Part of a small language model's weights.
Size: 13 layers, width 64, 1 head of 32, MLP 256 tanh GELU, vocabulary 1603, 0.665M parameters.
Training: a variant of Adam for these matrices, 158M tokens, 5381 steps.
Each number is 128 + 32 x the weight over its row's rms, rounded and kept within 0 to 255. Layers, rows and columns count from 0. The size above them is the row's rms in percent of the matrix's.

# layer 7 MLP down (transposed), 256x64, rms 0.143, rows 182-234, columns 0-63
size [117 132  96 101 118 102  89  98 102 106 110 106  72  91  78  83  89  81 161  85 104  84 129  89 108 120  84  90 100  97 135 118  98 107  90 116 104 103 122  96 111  86  83 108 145 112 105 100 101  85  85  94 107]
[[113 143 140 138 125 151 153 132  87 147 114 145  39 165 156 177 174 115 103 112 129 131 101 129  79 100 155 100 176 131 112 173 116  99 118 151 115  79 122 147 177 116 128  63 180 128 181 148 142 112 109  93 165 124 171 128 123 118 149 193 138  72  60 115]
 [ 89  81 138 162 193 110  75 196  88 142 114 129 116 169 124 153 166 144 139 105 106 118 108  87 174 110  97 143 130 130 142 125  97 146 153 121  96 147  84 140 130 172  45  84  92 166 117  92 143 124 139 138 159  97 157 131 148 110 114 218 122 144 170 101]
 [198 132 138 173 133 110 156  73 152 134 139 127 181 120  84  77 103 137 126 154 119 138 169 175  79 134 123 117  75 144 117  71 174 130 144  64 175 113 134 121 139 134 195 130  84 110 208 114 102  90 128  89 141 142 131 152  93 114 119 105 153 137 151  93]
 [112 159 115 144 146 143  70 141 154 125 113  89 109  72 131 168 115 132 150  87  74 135 100 124 178 152 101 143  99 135 155 123 144 123  75 114 115 167 130  97 135 149 175 109 134 124 135 111 116 180 184 151 185 145  49  84 167  87 218 120 108 112 154 141]
 [134 126 167 143  75 118 118  48 132 124 141 155 157  82  63 146 123  69 130 134 181 107 121 119 119  41 170 123 178 133 151 169 156 133 162 145 113 140 138 138 121  86 118 143 199 107 119 158  96  90 183 117 139  94  95 161 138 115 131  74 102 126 141 139]
 [138 190 147  75 107 126 139 152 160 109 104 131  75 114  71 176 138 132 131  91 111 119 122  83 185 205  94 149  86 115 127 140 125 145 115 143 167 150 149 112 132  35 131 170 115 129 106 182 162  86 130 176 142  92 126 114 109 134 149 168 123  96  79 129]
 [ 76  73 162 108 106 130  89 152 150 136 140 144 180 123 140 181 132  96 139  82 107 127 156  93  95 195 137  82  74 184 126 105 101 138 114 115 199  98  81 148 137 154 185 168 118 109 128 165 115 137 124  99 139 166 175 116 135 146 145 145 152  67  94 119]
 [ 96 129 133 143 103  86 111 104  63 132 150 116 167 118  19 148 145 194 161  90 128 161  57 185 129 123 107 111 119 134 156 131 119 116 147 125 112 118 155 128 179 131 167  88 150  82 101  96 126 150  79 149 139 146 186 174 126 125 175 125 103 134 129 119]
 [163 121 140 144 114 141 113 102 100 161  99 167 142 129  93 139 142  98 102  81 110 158 187  17 130  96 131 177 105  78 151  72 104 166 136 182 142 141 170 123  73 121 134 161 131 133 135 124 100 196 111 145 121  91 107  82 152 166 111 126 103 148 159 141]
 [101 198 103 134  89 154 179  79 125  99 175 177 124 106  76 182 126 121 133  34 144 157 126 145 147  92 112  81  78 130 128 126 119 121 133 105 168 193 136 126 133 119  80 134  86 127 156 112 103 191 102 144 145 126 169 139 113 153 107  98 128 132 136 168]
 [182 146 116 127 149  53 126 111 171 170 138 104 135 133  83 145 166  97  87 133  56 115 143 145 105 136 125 121 171  94 130 151  82  91 149 167 141 146  67  88 167 172 127 141 112 133 142  80 145  59 146 115 152 153 191 136  97 107 130 167 130 178 111  95]
 [203 156 124 160 177  77 128 142 156  87 110 134 110 112 165 100 157 101 140  76  71 106 113  67 147 164 181  47 116 159 145 149 193 145  77 142 133 152 166 145  96 152 135 116 142 141  45 108 103  94 127 122 142 122 129 142 116 124 124 137 119 108 145 132]
 [ 98  34 126 127 170 127 124 114 134 153 116 161 105 151  95 109 109 108 139 111 122 173 151 125  89 137 154 121 162 166 186 138 135 115 167 180 170 136 129 131  72 126 191 118 123  80 120 136  62 111 110 130 128 167 133  87 103 172 127 166 107 165  45 140]
 [104  99 181 118 166 155  85  69  91  96 163 126 155 161 169 122 141 146 113 109 162  77 118 152 157 116 165 107 143 133 139 151 135 133 161 178 136 128  42 139 189 131 112 129  99 119 119  66 159 134 174  58 100 144 163  92 149  92 117 163 109  98 146  96]
 [128 120 133 164 129  89 144 141 147 139 126 194 148 178 123 113 108 136 122 121 192  83 152  97 127  68 146 113 189  82 140 104 231 138 121 126 169 126 149  91 121 157  82 117 129 151 161  69 102 106 136  93  82  91 137  69 138 129 131  76 141 126 110 137]
 [113 172 143  83  71 179  68  92  73  75 191 138 138 159 164 153  79 126  71 119 122 120 114 157 134 154 113  92 128 116 156 115 128 176 108  78 138 139  78 130 144 131 201 102 120 158 142 129 128 195 104 101 146 176 168 109 131 143 159 122 136 123 123 123]
 [169 138 115 116 125 188 136 191 107  86 127 127 139 140  94 153 138 121 139  82 200  95 101  89 134 103  53 141 122  85 119 126 159 107 155  69 121 145 167 139 140 121 166 102 133 132  89 117 169  77 129 129 135 172  87 145  99 125 171 174  95 126  57 165]
 [ 89  80 158 122  69 115  85 124 114 138 160  65 152  99 126 154 163 140 135 159 165  70 150  83 123 187 121 102 141 150 148 128 105 106 103 125 179 134  77  88  76  82 181 160 154 118  86 154 138 113 120 141 156 141  82 175 163 170 129  91 140 177 141 120]
 [107 158 142 144 132 180 195 109 107 166 163 116  91 129 150 102 135 110 143 103 152 167 145 130 132  37 125 130 184 114 113 105 160 164 142  61  97 120  74 176 116 120 140  93 157 116 140 100 100 106  92 193 142 110  76  78 108 107 145 142 136 104 186 127]
 [ 96 170 140 109 116 159 144 108 119 107  68 110 153 141 189  98 118 118 144 131  86 174 139 103 156 177 123 135 185 138 106 103 170 127  98  90 114 148  94 126 169 157  46 113 135 130 184 151 108 154 133 155 146 167  98  95 115 102 108  73 112 199  99  74]
 [ 99  34 174 107 155 143 141 146  98 154 139  91  75 134 177 114 139 155 180 174 164 128 176 112 160 168 105  89  86 165 139 139  76 150 151 159 132  63  80 110 127 146 123 115 102 149  85 122 143 136 155 159 105  76 129 111 157 102 116 165 141  93 136 151]
 [134  46 151 128 142 191 119 205 125 144 109 185 117 203 135 128 144  84 148 141  72 142 122  79 134 116 116 134 130 131 115 152 102 118 177 144 147 142 118 104 107 165  77  91 147 124 114 109 108 143 121  79 109  81 127  97 134 174 119 169  92 103 199 127]
 [170 113 133 161 102 134 186  97 128 149 120 201 168 117 165  95 108 126 128 144  66 146 125 181  98 137 119 118 147 138  48 148 145 100  97  72 117 124 179  91 148  95 136 122 156 145 112 143  94 177 117 133  82  90  82 198 101 132 164 114 147 105 103 161]
 [ 94 142 172 108 173  70 177 138  72 158  54 108 114 127  51 127 136 104 101 126 162 169 126 126 146  86 139 114 165 173 158 139 171 110 129 180 100 131 178 121 137 152 163 167 159 109  97  81 141 104 150 112 101 107 116 103 135 175 122  97  84 170 114 109]
 [113 123 114  69  66 114 141 110  94  94 148 113 155  99 219 145 174 179 174  84 110 119 130 171 159 133 140 156 175 108 154 115 143 145 133 104 112  88 146 105 140 126 131 127 147  79  72 110  93 140 158 179 106 135 175  99 140 121  86 169 119  77 101 171]
 [132 142 127  99 144 118 144 132 104 148 110 157  71 113 134 114 124  94 115 131 162 170 144 150 130  90  94 121 217 153 133  84  97 234 167 115 145 121 139 107 124 159 111 132 162 129  71  75 104 166 128 130 108  95 137 105 155 178 124 170  99 153  62 168]
 [133 117 118  63 168 151 102  73  84 119 156  45 175 134 162 150 101 157 139 151  99 158 160  97 181  73 102 115 137 128 195  60 163 106 128  81 119 132  96 107 121 149 134 155 158 101 107 162 144 182 124 149 104 144 165 149 158 129 150 123  85 117 120 139]
 [ 91 181 142  94 125  74  80 138 157 129 152 134 144 126 124 129  57 127  96 187  75 123  99 168 117  93 152 140 149 110 123  67 229 132 140 133 129 108 113  58 118 130 114 101 123 142 181 103 144 132 107  93 186 148 146  87 153 149 144 131 133 166 139 110]
 [125 174 136 138  74 128 120  97 101  76 105 190 152 176 161 192 127 138 101 107  98 125  46 100 136 112 114 138 125 159 138 144 151 102 109 109 120 139 125 156 114 111 148 140 155 177 133 205 102 166 136 126  91 137 105 110 106 126 161 203  92  94  65 102]
 [133  96 163 140 137 154 116 189 150 113  93 117 153 132 133 143 112 114 111 155  97 115 117  66 123 111 157 100 126 111  94 171 150  64  87 116 138 124 110 141 150 184 163  83 102 148  72 125 118  99  87 194 113  71 226 147 139 165 157 141 155 152 140  95]
 [ 72 149 114 138 143 193 155 123  84 107 155 168 129 124 171 138 159  89 177 124 120  83  79 137 101  45  83 121 173 161 148 152 106 124 181  87 114 105  78 125 153 103 162 111 127 114 164 177 147 122 137 156 170  96 108 159 150 105  94  84 132 126 101 166]
 [131 123 174  54 124  81 138 156 129  96  67 200 170 127 140 146 151 105 109 122  71 161 115 158 141 150 132 139 163 107 147 181 169 165 118 123  78 108  89 185  84  96  99 112 113 158 150 104 128 166 132 127  94  73  91 154  89 128 164 165 144 152 115 113]
 [ 91 153 131 165 181  86 100 192 149 141  88 163 127  98 166 164 122 113 104 182  68 112  85 157 191 107 135 136 103  87 156 119 129 129 110  78  64 164 161  84 154 119 141 147 150 101 157 173  97  90 127 131 120 148  87 127 106 199 120 123 114 153 115 113]
 [153 137  89 119 146 112 127 144 109 151 145 164 162 114 211 101 122 126 136 128  98 154 180 137 144  62 149  78 118 108 129 114 141 120  85 103 192 108 168 117 118 163 112 115  60  62 116 151  90 147 140 217 105  76  97 114 167 131 127 159 127 161 130 136]
 [122  70  96 139  89 112 161 147 148 160  77 106 153 130 117  99 126 112 113 173 130  97 158 164 123 105 148 120 124 173 170 126 157 103 118 136 144 138 109 153  94 174 162 143 113 142 149 139 208 110 106  73 106  59 221 154  86  96 104 107 140 144 156  75]
 [149 141  92 142 168  92  86 111 178 146  58 109 138  75 120 143 113  83 145 148 131 163 174 151 130 158 126 124 142  90 168 186 145 124 131 112 200 172 158  82 106 205  98 100 122 100 110 167 110 120 109 127 106 127 119 131 180  90 129  90 115  68 125 152]
 [118  78 100 105 140  66 166 152 192 108  79 121 158 106 130  92 167  97  67 128  90 128 215 110 125  76 118 105 154 132 142 162 130 164 111 175 136 115 112 153 145 100 121 137 131 146 103 131 123 115 124 189 129 144  97 132 116  86 178 101 200 139 177 122]
 [ 80 139 147 103 113  84 153 195  96 117 105 144 176 118  79 170 102 109  85 110 103 109 105 163 133 138 159 110  90 114 185 145 113 171 185 149 124 124  72 146 167 136 205 154  94 121 152  67 110  92 104  83 157 153 123 156 113 128 133 158 101 161 165 115]
 [131 123 179 182 150 121  97 130 130 196 108 152 111 124  58 119 157  86 109 131  81 150 111 143  70 110 164  61 127 113 115 162 107 103 122 114 163 139 126 138  95  80 137 177 183 140 127 129 154 147 144 204 129 123 163  97 105  71 127 125 143 157  75  87]
 [152 173 122  87 153 124  96  95 124 110 118 104 155 179 161 125 152 118 125  60 135 149  61  82 110  93 158 190 129 134 114 115 152 125 149 153 128 137 220 138 123  85 110 136 132  97 145  98  90 159 191 185 125 149 108 124 148 125  82 154 125 119  55 123]
 [123 145 155 112 141 101 122 129 168 122 143  78 143 131 158 172 141 103  69 209 111 107 117 121 132 145 147  81 119 112 114  58 106 111 122  83 124 148 115 107 117 155 127  82 135 154 147 129 166 152 104 136 209 118 174 161 138  91  90  67 148 188 188  96]
 [157 100 134 139  76 116 110 159 175  95 122 137 115 184 125  99 111 139 158 143 176 160 153 134 145 160 115  72  85  92 130  50  99 147  94 163 202 157 129 122 152 141  86 144  89 169 131 144 133 137 124 153 136 158 144 167 138 124  61  72 147 114 153  64]
 [ 67 153 102 169 139 107 145 147 167 119 149 128 181 140 119  65 165 114 103 166  75 128 197 131 142 138  92 129  99 139  85 108 150 171  53  97 118 162 189 150 122 148 173  80 122 152 134  86 147 109  96 156 105 168 173 120 125  86 125 102 101 151 108 114]
 [155 192  91  83  78 120  83 129 119 107 167 166 148  74  98 165 107 161 147 148 153 154 161 180 129 106  82 154 138 106 140 107  91  98 131 166  82 172  73 154 128 121 147 157 115 103 116 166  83  88 141 106 170 130 120 166 120 139 106 173 170  61 119 120]
 [150 109 164  97  88 140 174 133 160 135  80 163  95  68 105  37 183 132  97 190  98 140 124 132 115 117 100 129 154 195 172 119 133  90 125 127 136  84 194 133 160  86 125 115 154 132 169 162 149 167 139 101 156 112  99 139 100  87 102 108 129 148 118 112]
 [ 86 130 163  40 104  83 126 123 101 159 170 162 174 117 128 170 122  88 144 115 143 107 171 155  98  91 131 113 174 180 137 150 129 179 113 101 156 141 151 121  74 108  83 100 123 157 124 165 116 137  70  67 188 110 174 140 113 155 124  98 158 125 113 144]
 [124 119 138 161 100 191 153 138  83 114 196  87 124 112 116  77  75 126 133 142  93 117 112 103  67 147 184 121  65 121 134 176 120  90 107 153 115 118 145 185 142 187 148 167  84 113  80 172 136 123 146 144 113 161  93 117 113 105 120 179 129 125 177 103]
 [192  86 152 108 179 115 134  89 139 224 102 117  98  92  75 120 136 157 115  92 146 117 128 117 186 139 132 166 146 155 120  91 154 122 145 112 143 167 112 141 144 171 109 141 100  83 130 124 159 133  41 125 137 116 182  56 145 126 144 125 106  93 136  99]
 [130 140  99 146 126 145 165 227 167 129 137 125  80 131 119 102 126  85 120 109 141  81 162 128 100 104 199 156 121 137 123 162 144 152 150 112 103 174 101 108 126 134 114  95 173 134 103 102  69 128  97 146 147 134 116  79 145  70 123  58 176 124 188 167]
 [112 207  98  78 112 190  96 166 133 142 118  46 116 108 164 114  77 184  89 126 100 132 149 102 119 114 115 178 126 109 137  88 191 102 119  95 127 116 144 102 143 137 126 110 138 118 172 150 105 176 122 141  97 187 152 126 149 154 159 153 100  94  77 145]
 [140 126 127 103  78 109  73 141 180 116 126  85 114 141  98 111 162 117  66  92  59 106 228 132 120 139 133 112  91 128 155  68 147 163 144 182 156 110  91 181 122 146  99 193 158 161  94 136 123 139 110 107 151 138 135  94 137 138 130 144 159 159 160 124]
 [153 128  99 141 119 102 130 173 127 104 145  83 169 169 127 116 171 149 125 160 105 126 147 108 121 156  91 162 178 160  77 123 112 106 200 150  86 178  88 152 152  96 105 158 137 161 126 127 145 110 114  69  99 130 148 100 142 112 180  26  99 118 100  82]
 [154 121 151 173 129  60  95 127 115 110  88 131 149 171 164 170  94  75 130 159 128  89 125 133 121 188 143 110 134 137 102 153 148  90 137 131 167 107  50 141 144 156 131  94  90 119 102 145 157  79 108 156 146 158 229 156 143 124 126 108 127  95 153  70]]
# layer 7 MLP up, 256x64, rms 0.164, rows 183-234, columns 0-63
size [115  95  97 118  92  92  92 106 100 104 110  93  86  87  84  99  76 136  96 108  85 113  90 105 116  75  93 104  94 122 114 102  99  93 114 101 106 112 107  96 102  95 105 116 102 104  99  97  81  86  93 102]
[[129 215  95 169 132 130 132  77 108 121 126 174  78 136 125  79 167  38 140 127 126 124 149 134 153 138 161 140 151 136  79 129 147 136 171 129 112 149  86 160 154  66 133 124  79 167 123 134 113 118 103 178  82 171  92 138 116  88  98  87 102 155 109 152]
 [109 141 102 115 148 198  61 156 119 132  90 147 115 171 149 123 158 147  90  88  93 132 121 136 168 146  74 210 127 119 123 116 112 128 123 119  99 133 149 153 155  87 144 102 110 189 123 140 157  94 112 175  82  88 134  96 156 109 170  34 116 130  99 132]
 [ 92 162 131 143 176  68 131 155 168 148  73 132 142 131 113  76  63 134 101  70 147 121 159 175  69 142  54 112 133 155 111 126 154 146 133 140 144 113  71 167 162 105 112 118  86 153 162 130 155 135  86 151  95 152 142 186 156 118  81 109 137  89 116 121]
 [110 157  93 167 108 140 109 145 139 124 103 141 119 179  80  78 120  72  77 108 171 114 126 164 117 107 126 150 147 177 120 184 121  64 123 166 135  81 114 134 148  99 135 147  46 178 123 198 127 121 151 135 135 134 147 133  89  87 114 110 156 106 201 142]
 [119 160 110  87 106  97 154 111 165 133 124 118 140 158  89 122 157  90 129 154 118 140 142 135 162 195 116 133 178  94 118 142 139 147 104 102  70 139  76  81 112 103  92 167 100 202 146 149 170 113 124 223 119  81 129 140 112 126 100  68 167  86 124 106]
 [200 121  82 145 130 163 113 114 126 162 117 152  98 212  84 102 132 118  82 127  96 146  97 159 166 140 133 154  75 154  85 111  93 104 114 214 159 151 206 118 160 107 135 126 122 157 116  88  93 100 160 145 116 109 143 113  72 128 135 117 105 158 124 120]
 [ 94 167  83 207 150 137 133 165 167 133 123 107 125 147 133 110 110  80 157 114 137  96 106 126 133 141 105 134 160 112  69 133 152 142 156 156 109 123 163  91 112 134 131 192  56 112 147 160  97 110 214 112  75 126  95  97 101 150  71 118 187 111 132 147]
 [113 166 119 174 171 135 151 114 158 136  93 103 123 173  89 131  91 107 113 129 166 121  69 151 104 162  90 144 157 173 116 120 175 134 204 140 119 151 116  58 137 110  74  90 117 136 120 108 129  93 139 138  77 110 121 171 144  74 112  78 177  91 161 177]
 [131 171 111 162 116 105 122 107 134 111 153 148  93 132  82 124  88 112  57  78 137 219 141 175 117 118 115 194 123 201 142 113 178 170 122 151 124 150  62 139 146 105 161  87  98 163 130 115 107 102 139 145 112 150  97 120  99 120  72 159  94 148 120 125]
 [132 157 120 129 163 171  94 129 182 138 153 138  89 129 105 144 163 100 104 107  81 120  81 115 193 137 111 123 120 100  83 134 169 102 168 184 107 125 138  89 158 100 113 130 139 171 138 205 118  93 108 202 151 134 109 140  96 142  83  48 158 152 108 113]
 [129 164 133 124 195  94 141  91 107 100 138 174 141 132 103 135 107  95 170 131  90  88  80 141  70  90 142 105 141 128  80  98 137 105 157 106 129 149 155  93 139  75 149 115  80 173 180 117 179 136 155 117  89 149 198 119 130  63 129 163 108 160 172 155]
 [ 94 140 102 147 152 136 121 128 129 183 186 133 150 128 126  73 107 138 105  88 149 138 129 119 107 113  71 160 112 142 143 154 126 190  90 107 129 119 143  89 196 138 106 140  73 152  66 192  99  99 156 154 148 119 101 124 153 123  50  74 108 139 190 108]
 [175 165  94 151 111  73  93 135  93 107  89 125 120 153 128 140 114 131 127  94 177 120 135 173  86 166  40 167 145 124 153 190 112 140 156 141 109 149 124 100 101  91  99 120 130 216 134 186 139 115 122 121  57 126 119 134 100  94 172 123 168 121 119 126]
 [102 132 180 122 205  80 142 146 160 156 122 136 146 105 139  95 148 135 132  98  96 166 105 128 173  71  59 147 153 130 118 133 121 155 125 159  66  61 121  90 120 119  45 136 138 142 172 168 113  93 156 138 121 116 163 109 142 118 176 121 107 137 172  81]
 [145 144 109 203 160 115 134 152 122 155  62 119  82 123  83  49 131 116  89 140 150  77 118 134 153  89 158 146 138 125  96 138  78  83 137 191 136 135 178 123 159 149 129 140 131 125 208 143 103 100 163 100 150  78 105 159  98 127 149 147  81 122 136 153]
 [109 146 105 167 142  79 149 156 197 139  78 111 120 148 123 103 155  99 100 131 119 109 132 190 140 132  95 109 164 146 145 145 166 165 129 151  95  91  93  96 116 130  77 179  69 194  84 146 128 113 121 145 112 115 161 185 109 117 117  51 173  88 147 145]
 [178 118  79 135 195 145 138 136 182 129 134 193  99 173  98 145 128 178 122 113  65 111  89 161 146  99 133 125  57 101 157 159  80 149 128 127 134 147 156 136 151 153  67 142 111 157 102 126  87 137 100 192 148 115 168 156  90 143  95 124 141 116 112  81]
 [173 167 140 115 174 116 124 105 139 177 119 135  84 163 111 145 129 113 114 108  90 177  90 137 135 132 107 157 119 163 131 200  79 144 111 123 114 151 133  39  96 120 138 119 119 142 174 171 139  77 108 114 165  94 180  71 106 134  73 137 137 192 165 111]
 [147 121 142  84 143 100 135 130 209 145 132 130 156 136 137  97  86 183 110 157 150 165  93 142  80 125 136 156 119 120 139 142  69 190 153 107 134 103  98 106  39 131 143 131 149 179 100 229 144 110 122 131 133 141 143 137 139  76  85 123 117 156 154 150]
 [146 132  91 118 143 121  96  93 131 205 138 147  66 175 160 128 161  65 157  95 143 158 113 147 139 140 114 155 136 143  99 195 107  98 135 197 108 136 169 111 167  84  80  83 130 123 161 109 108  90 136 128 142 124 128 183  75  93  79  96 156 131 157 133]
 [129 162 128 188 123 130 101 117 129  99 134 119  91  74 155 101 118  86 126  87 198  87 140  97 131 166  88 194 137 144 111 161 134 144 178 114 111 144 147  71 119  64 119  97 123 129 124 157 125  64 158 167 154 131 109 170  95  67 170 113 145 126 161 171]
 [113 174  50 204 108 122 144 120 123 106 115 150 123 136  75  73 116 178 127 159 109 151 123 136  60 109 117 167  82 163 127 187 114  78 100 172 103 169  92 137 182 113 122 193  93 140 122 143 129 115 148 149 120 124 109  84  87 113 113 132 161 138 106 142]
 [189 166 113 152 113 189 105 152  91 106 120 107 150 138 128 114 152 138  76 137 133 110 122 182 115 111  93  92 137 168  72 115 146 142 150 112  74  90 152 178 127 100  77  41  98 163 145 114 133 135 141 157 142 102 114 140 150  74 142 129 175 135 154 203]
 [133 148 143 176 142 147 149  64 158 123 168 156  93 144  90 116 106  87 128 133 153 146  83 177 149  92 109 153  96 209 137 124 155 141 164 123 111 102  59 151 110 137 142 160 145 150 115 110 113 105 173 124  89 188 110 141  31 101 146 113  80 150 127 128]
 [161 148  83 115 201  72 108 115 201 200 208 151 108 113  62  97 110 124 122 144 102 137 126 115 101  96 115 158 102 133  83 161 151  76 155 156  98 149 138  73 156  68 127 170 166 126 154 122 131 134 128 162 122 110 125 123 116 102 122 148 138 111 113 111]
 [ 89 133 119 149 168 135 111 133 155 144 133 163 115  99 117  83 146 152 101 183 119 133  89  96 128 121 108 125  97 112  71 152  98 109 163 141 160 127 169  97 150  89  77 113  94 146 133 105 146 176 184 130  91  58 142 100 106 177 234 132 149  85 151 119]
 [115 178 113 137 136 141  93 100 115 172 181 111 124 104 121 139 120  86 138 118 103 145  99 102 159 156 120 119 130 236 171 131 129 130 150 120  63 132 139 106 150  79 131 170 148 174 150 132 108  74 138 139 113 123 150 121 150 111  99  24  68 116 139 100]
 [134 122 158 139 146 179 144  81 199  99 111 175 104 100 148 116  98 124 125 156 128 146 100 158 130 112 112 129 115 106 139 114  89 221 114 200 101 113 153 134  87 151  83  93 131 138 125  96 113 135 166 140  71  87 160 109  79 123 166 124 115 202 166 151]
 [132 163  78 143 117 111  95  87 138 140 226 132 129 111 135  90 132 120 116 114 144 140 145 172 168 137 185 146 108 177 150 150 111 213 146 131 142 105 101 134 157  76  93 140 130 110 131 154 111 134 109 133 159  95 100 108 116 144  95  42 191  83  99 124]
 [108 165  74 135 122  75 136 126 129 142 211 133  46 128  90 135  93 154  66 128 147 150 118 147 142 129  94 164  92 146 147 149 120 129 115 133 101 129 104  36 164 119  94 133 134 205 124 146 147  89 102 169 146 163 147 114 130 112 108  87 180 127 145 130]
 [164 169 128 181 207 143 131  75 176 170 130 131 133 150 107 158  25 129  88 151 101 126  99 125 116 142 133 105  65 113 143 149 131 139 119 117 124  81 121  99 108 102 176 135 134 183 143 121  64 168 114  94 108 124 153 114 112 115  98 153 116 139 183 155]
 [104 154 146 118 135 134  95 145 130 185 123 187 114 128 150 125  95 142 122  96 103 116 139 138 142  82 128 236  54  80 119 137 118 142 161 152 114  76  91 135 101 165  99 130  78 162 221 126 131 163  94 121 108 141 151 132 162 146 132  97 153 108 132  92]
 [150 168 128 127 150 174 125  71  98 130 112 134 124 124 106  99 144 139 178  95  75 141 138 112 129 134 122  85 146 170  80 123  99 102 124 143 129  44 171 126 124  72 151 162 150 127 160 188 155 117 173 132  82 134 170 140 143 157  50  57 103 123 137 158]
 [155 142 103 154 224 114  86  77  94 159  98 143 118 159 157 137  97  93 151 113 114 160 127 126 145 177  29 113  74 162  99 125 131 134 132 163 147  79 139 147 139 137  82  94 128 155 161 147 132 123 172 148 158 140 102 115 187 145 134 110  83 152 103 109]
 [106 159  93 151 144 114 122 169 113 186 112 121  94 116 136  75 100 170 146 108 134 182 118 148  86 125  44 107  97 156 124 146 177 149 156 188 103 123  72 152 124 137 128  95 145 129 141 136 129 153 198 103  62 106 115 155 171 134 112 116  87  79 169 102]
 [205 133 139 130 178 104 129 103 124 140 132 125  60 169 129 135 107 176 146 143  99 127  92 145 147 151 140 139  71 151  58 168 113  84 148 140 121  60 156  91 128 136  96  93 122 159 125 114  64 116  95 117 104 133 177 166 164 125 132  73 113 189 158 139]
 [136 153 108 109 156 127  65 138 127 133  86 123 143 124 171 123 120  95 144 131 112 149 124 166  72  53 124  80 136 107 125 173 132 132 158 131  99  99 141 157 124 119 173 118 101 168 178 164 126  87 117 161 165  77 183 164 104  81 104 130 200 119 193  83]
 [104 158  91 125 138 123  80  68 152 156 104 138  86 161 148 105 159 113 175 145 127 124 139 148 165 146 135 158 135 113  53 124 133 174 180 164  70 109 132 130 133 156  74 156  98 114 144 166 123  84 182 159 141 123 101 137 125 137  88  51  70 169 165 124]
 [150 146 104  97 129 105  97  98 148 115 107 118 153 146 140 132  61 120  94 112 192  92  65 172 129 150 143 119 145 121 145 173 156 189 153 130 133 121  84 143 174 107 120  94 137 124 147 130 198 114 131 106 162  45 137  90 113 127 122  37 167 138 151 150]
 [121 187  66 188 173 141 122  92 144 172 105 127 127 147  90 116  93 108 160 116 172 104 108 109 130 139 145  93 112  85 119 174 182 111 186 176 148  86  62 114 152 143 160 134  93  76 114 140 109 137 111 113  76 168  92 138 106 119  91 141 151  81 121 167]
 [ 87 141 137 136 131 113 108 110 171 172 197 106 145 156 111  95 142 125 105 151  88 189 113 194 154 111 141 140  95  91 144 136 122 171 104 134 127 128 124  90  57  85 103  91 113 167 193 179 171 128 179 148 161  86 132 117 124  98 128 107 165 109 187 126]
 [186 171  77 104 150 116  92 134 121 180 100 121 162 171 122 134 118 156 121  94  72  88 108 149 132 152 118 170 139 120  82 103 135  80 181 154 135 117 171 118 116  82 104 155 117 150 111 141 164  85 105 169  67 121 129 153 133  95 189 154 178  85 158 178]
 [168 116 122 179 170 222 159 110 133 163 179 159  87 143  88 131 113 102 121  64  85 120  66 147  94  93 124 138  84 156 165 163 104 179 101 129 112 112 118 130 153 118 161  93 156 146 121 103 179 147 146 143  73 144 137 101 131 100 148 139 139 132 138 184]
 [133 208  97 150 163  94 133 174 161 118 119 141  87 175 135 139  97 158 112 142  80 137 138 169 138 107 114 161 117 140  88 141 148 122 136 110 130 163  45  88 143 137 161 144  78 106 145 150 123  82 119 135  59  87 154  78 158  92  67 101 167 149 103 141]
 [131 195 137 164 134 121 107 129 106 150 111 138 143 111 163 133 116  84 172 121 145  83  63 145 121 148 134 102 144 117 114 158 168  97 216 141 137  79 111 100  79 145  77 137  73 111 120 133 182 109  68  91  89 148 189 174  92 100 109 110 154 134 120 135]
 [132 181 125 133 136  89 126 112 127 181  89 181 109 180 118 124 124  95  95  91 151 127 159 130 147 176 102 130 151 143  53 153 163 148 110 139 114  88 102  73 127  92 128 140 151 102 186  58 138 104 109 177 141  78 164 120 153  70 132  94 115 129 107 185]
 [140 150 120 138 111 188  68 146 131 118 116 140 132 168 116 132  85 109  95 144 156 144 114 116 109 113  64  80  63 122 113 156  74 118 158 154 105 133 159 134 139 149 150 153 103 168 179 139  51 116 192  99 116 156 102 143  73  97 113 139 104 172 193 154]
 [121 168  86 167 139 132 120  61 157 145 150 181 117 125 103  66  86 145 110 110 143 140 128 161 110 141 185 149 128 189  87 159 131 105 147  91 155 132 132 144 192  77  88  71 111 127  76 117 109 146 118 140 166  48 114 146 100 156  92 127 133 109 148 162]
 [ 71 130  94 105 167 119 113 125 152 115 151 117 208 146 121 138 153 139 134 137  94 185 125 149 178 153 135 120 116 138 108 137 108 157 189 120 137 120 135  81 115  69  87 111 100 162  19 119 163  97 155 150 125 101 178 152 100 147 110  94 161 136 175 105]
 [110 175 150 144 205 143 143 134 101 107 100 103 105 139 111 155 131 122 167 105 146  75  95 102 136 158  99  97 114  99 108 162 142 175 134 148 123  72 131  71 120 137 137 123 107  95 169 148 162 156 153  94  56 133  89 216 129  97 111  99 156 134 199 132]
 [147 171 118 167 141 104 151  62  98 146 118 110  97 149 121  96  85 105 196 108 141 169 121 138  68 154  91 146 159 158 127 148 149 111 114 149 147  69 159  94 111 123 100 155  77 170  92 123  84 166 151 112 128 139 123 151  50 159  67 145 163 167 147 105]
 [118 149 115 159 164 119 100 153 185 131  99 152  59 135 104 104 134  48 133 126 129 128 149 143 156 176  80 187 136 157  99 143 135 103  68 178 127 143 126 130 132  74 114 178 110 137 147 132 114 142 196 194 160 108 117  89  80  96  93 103 150 140  99 129]]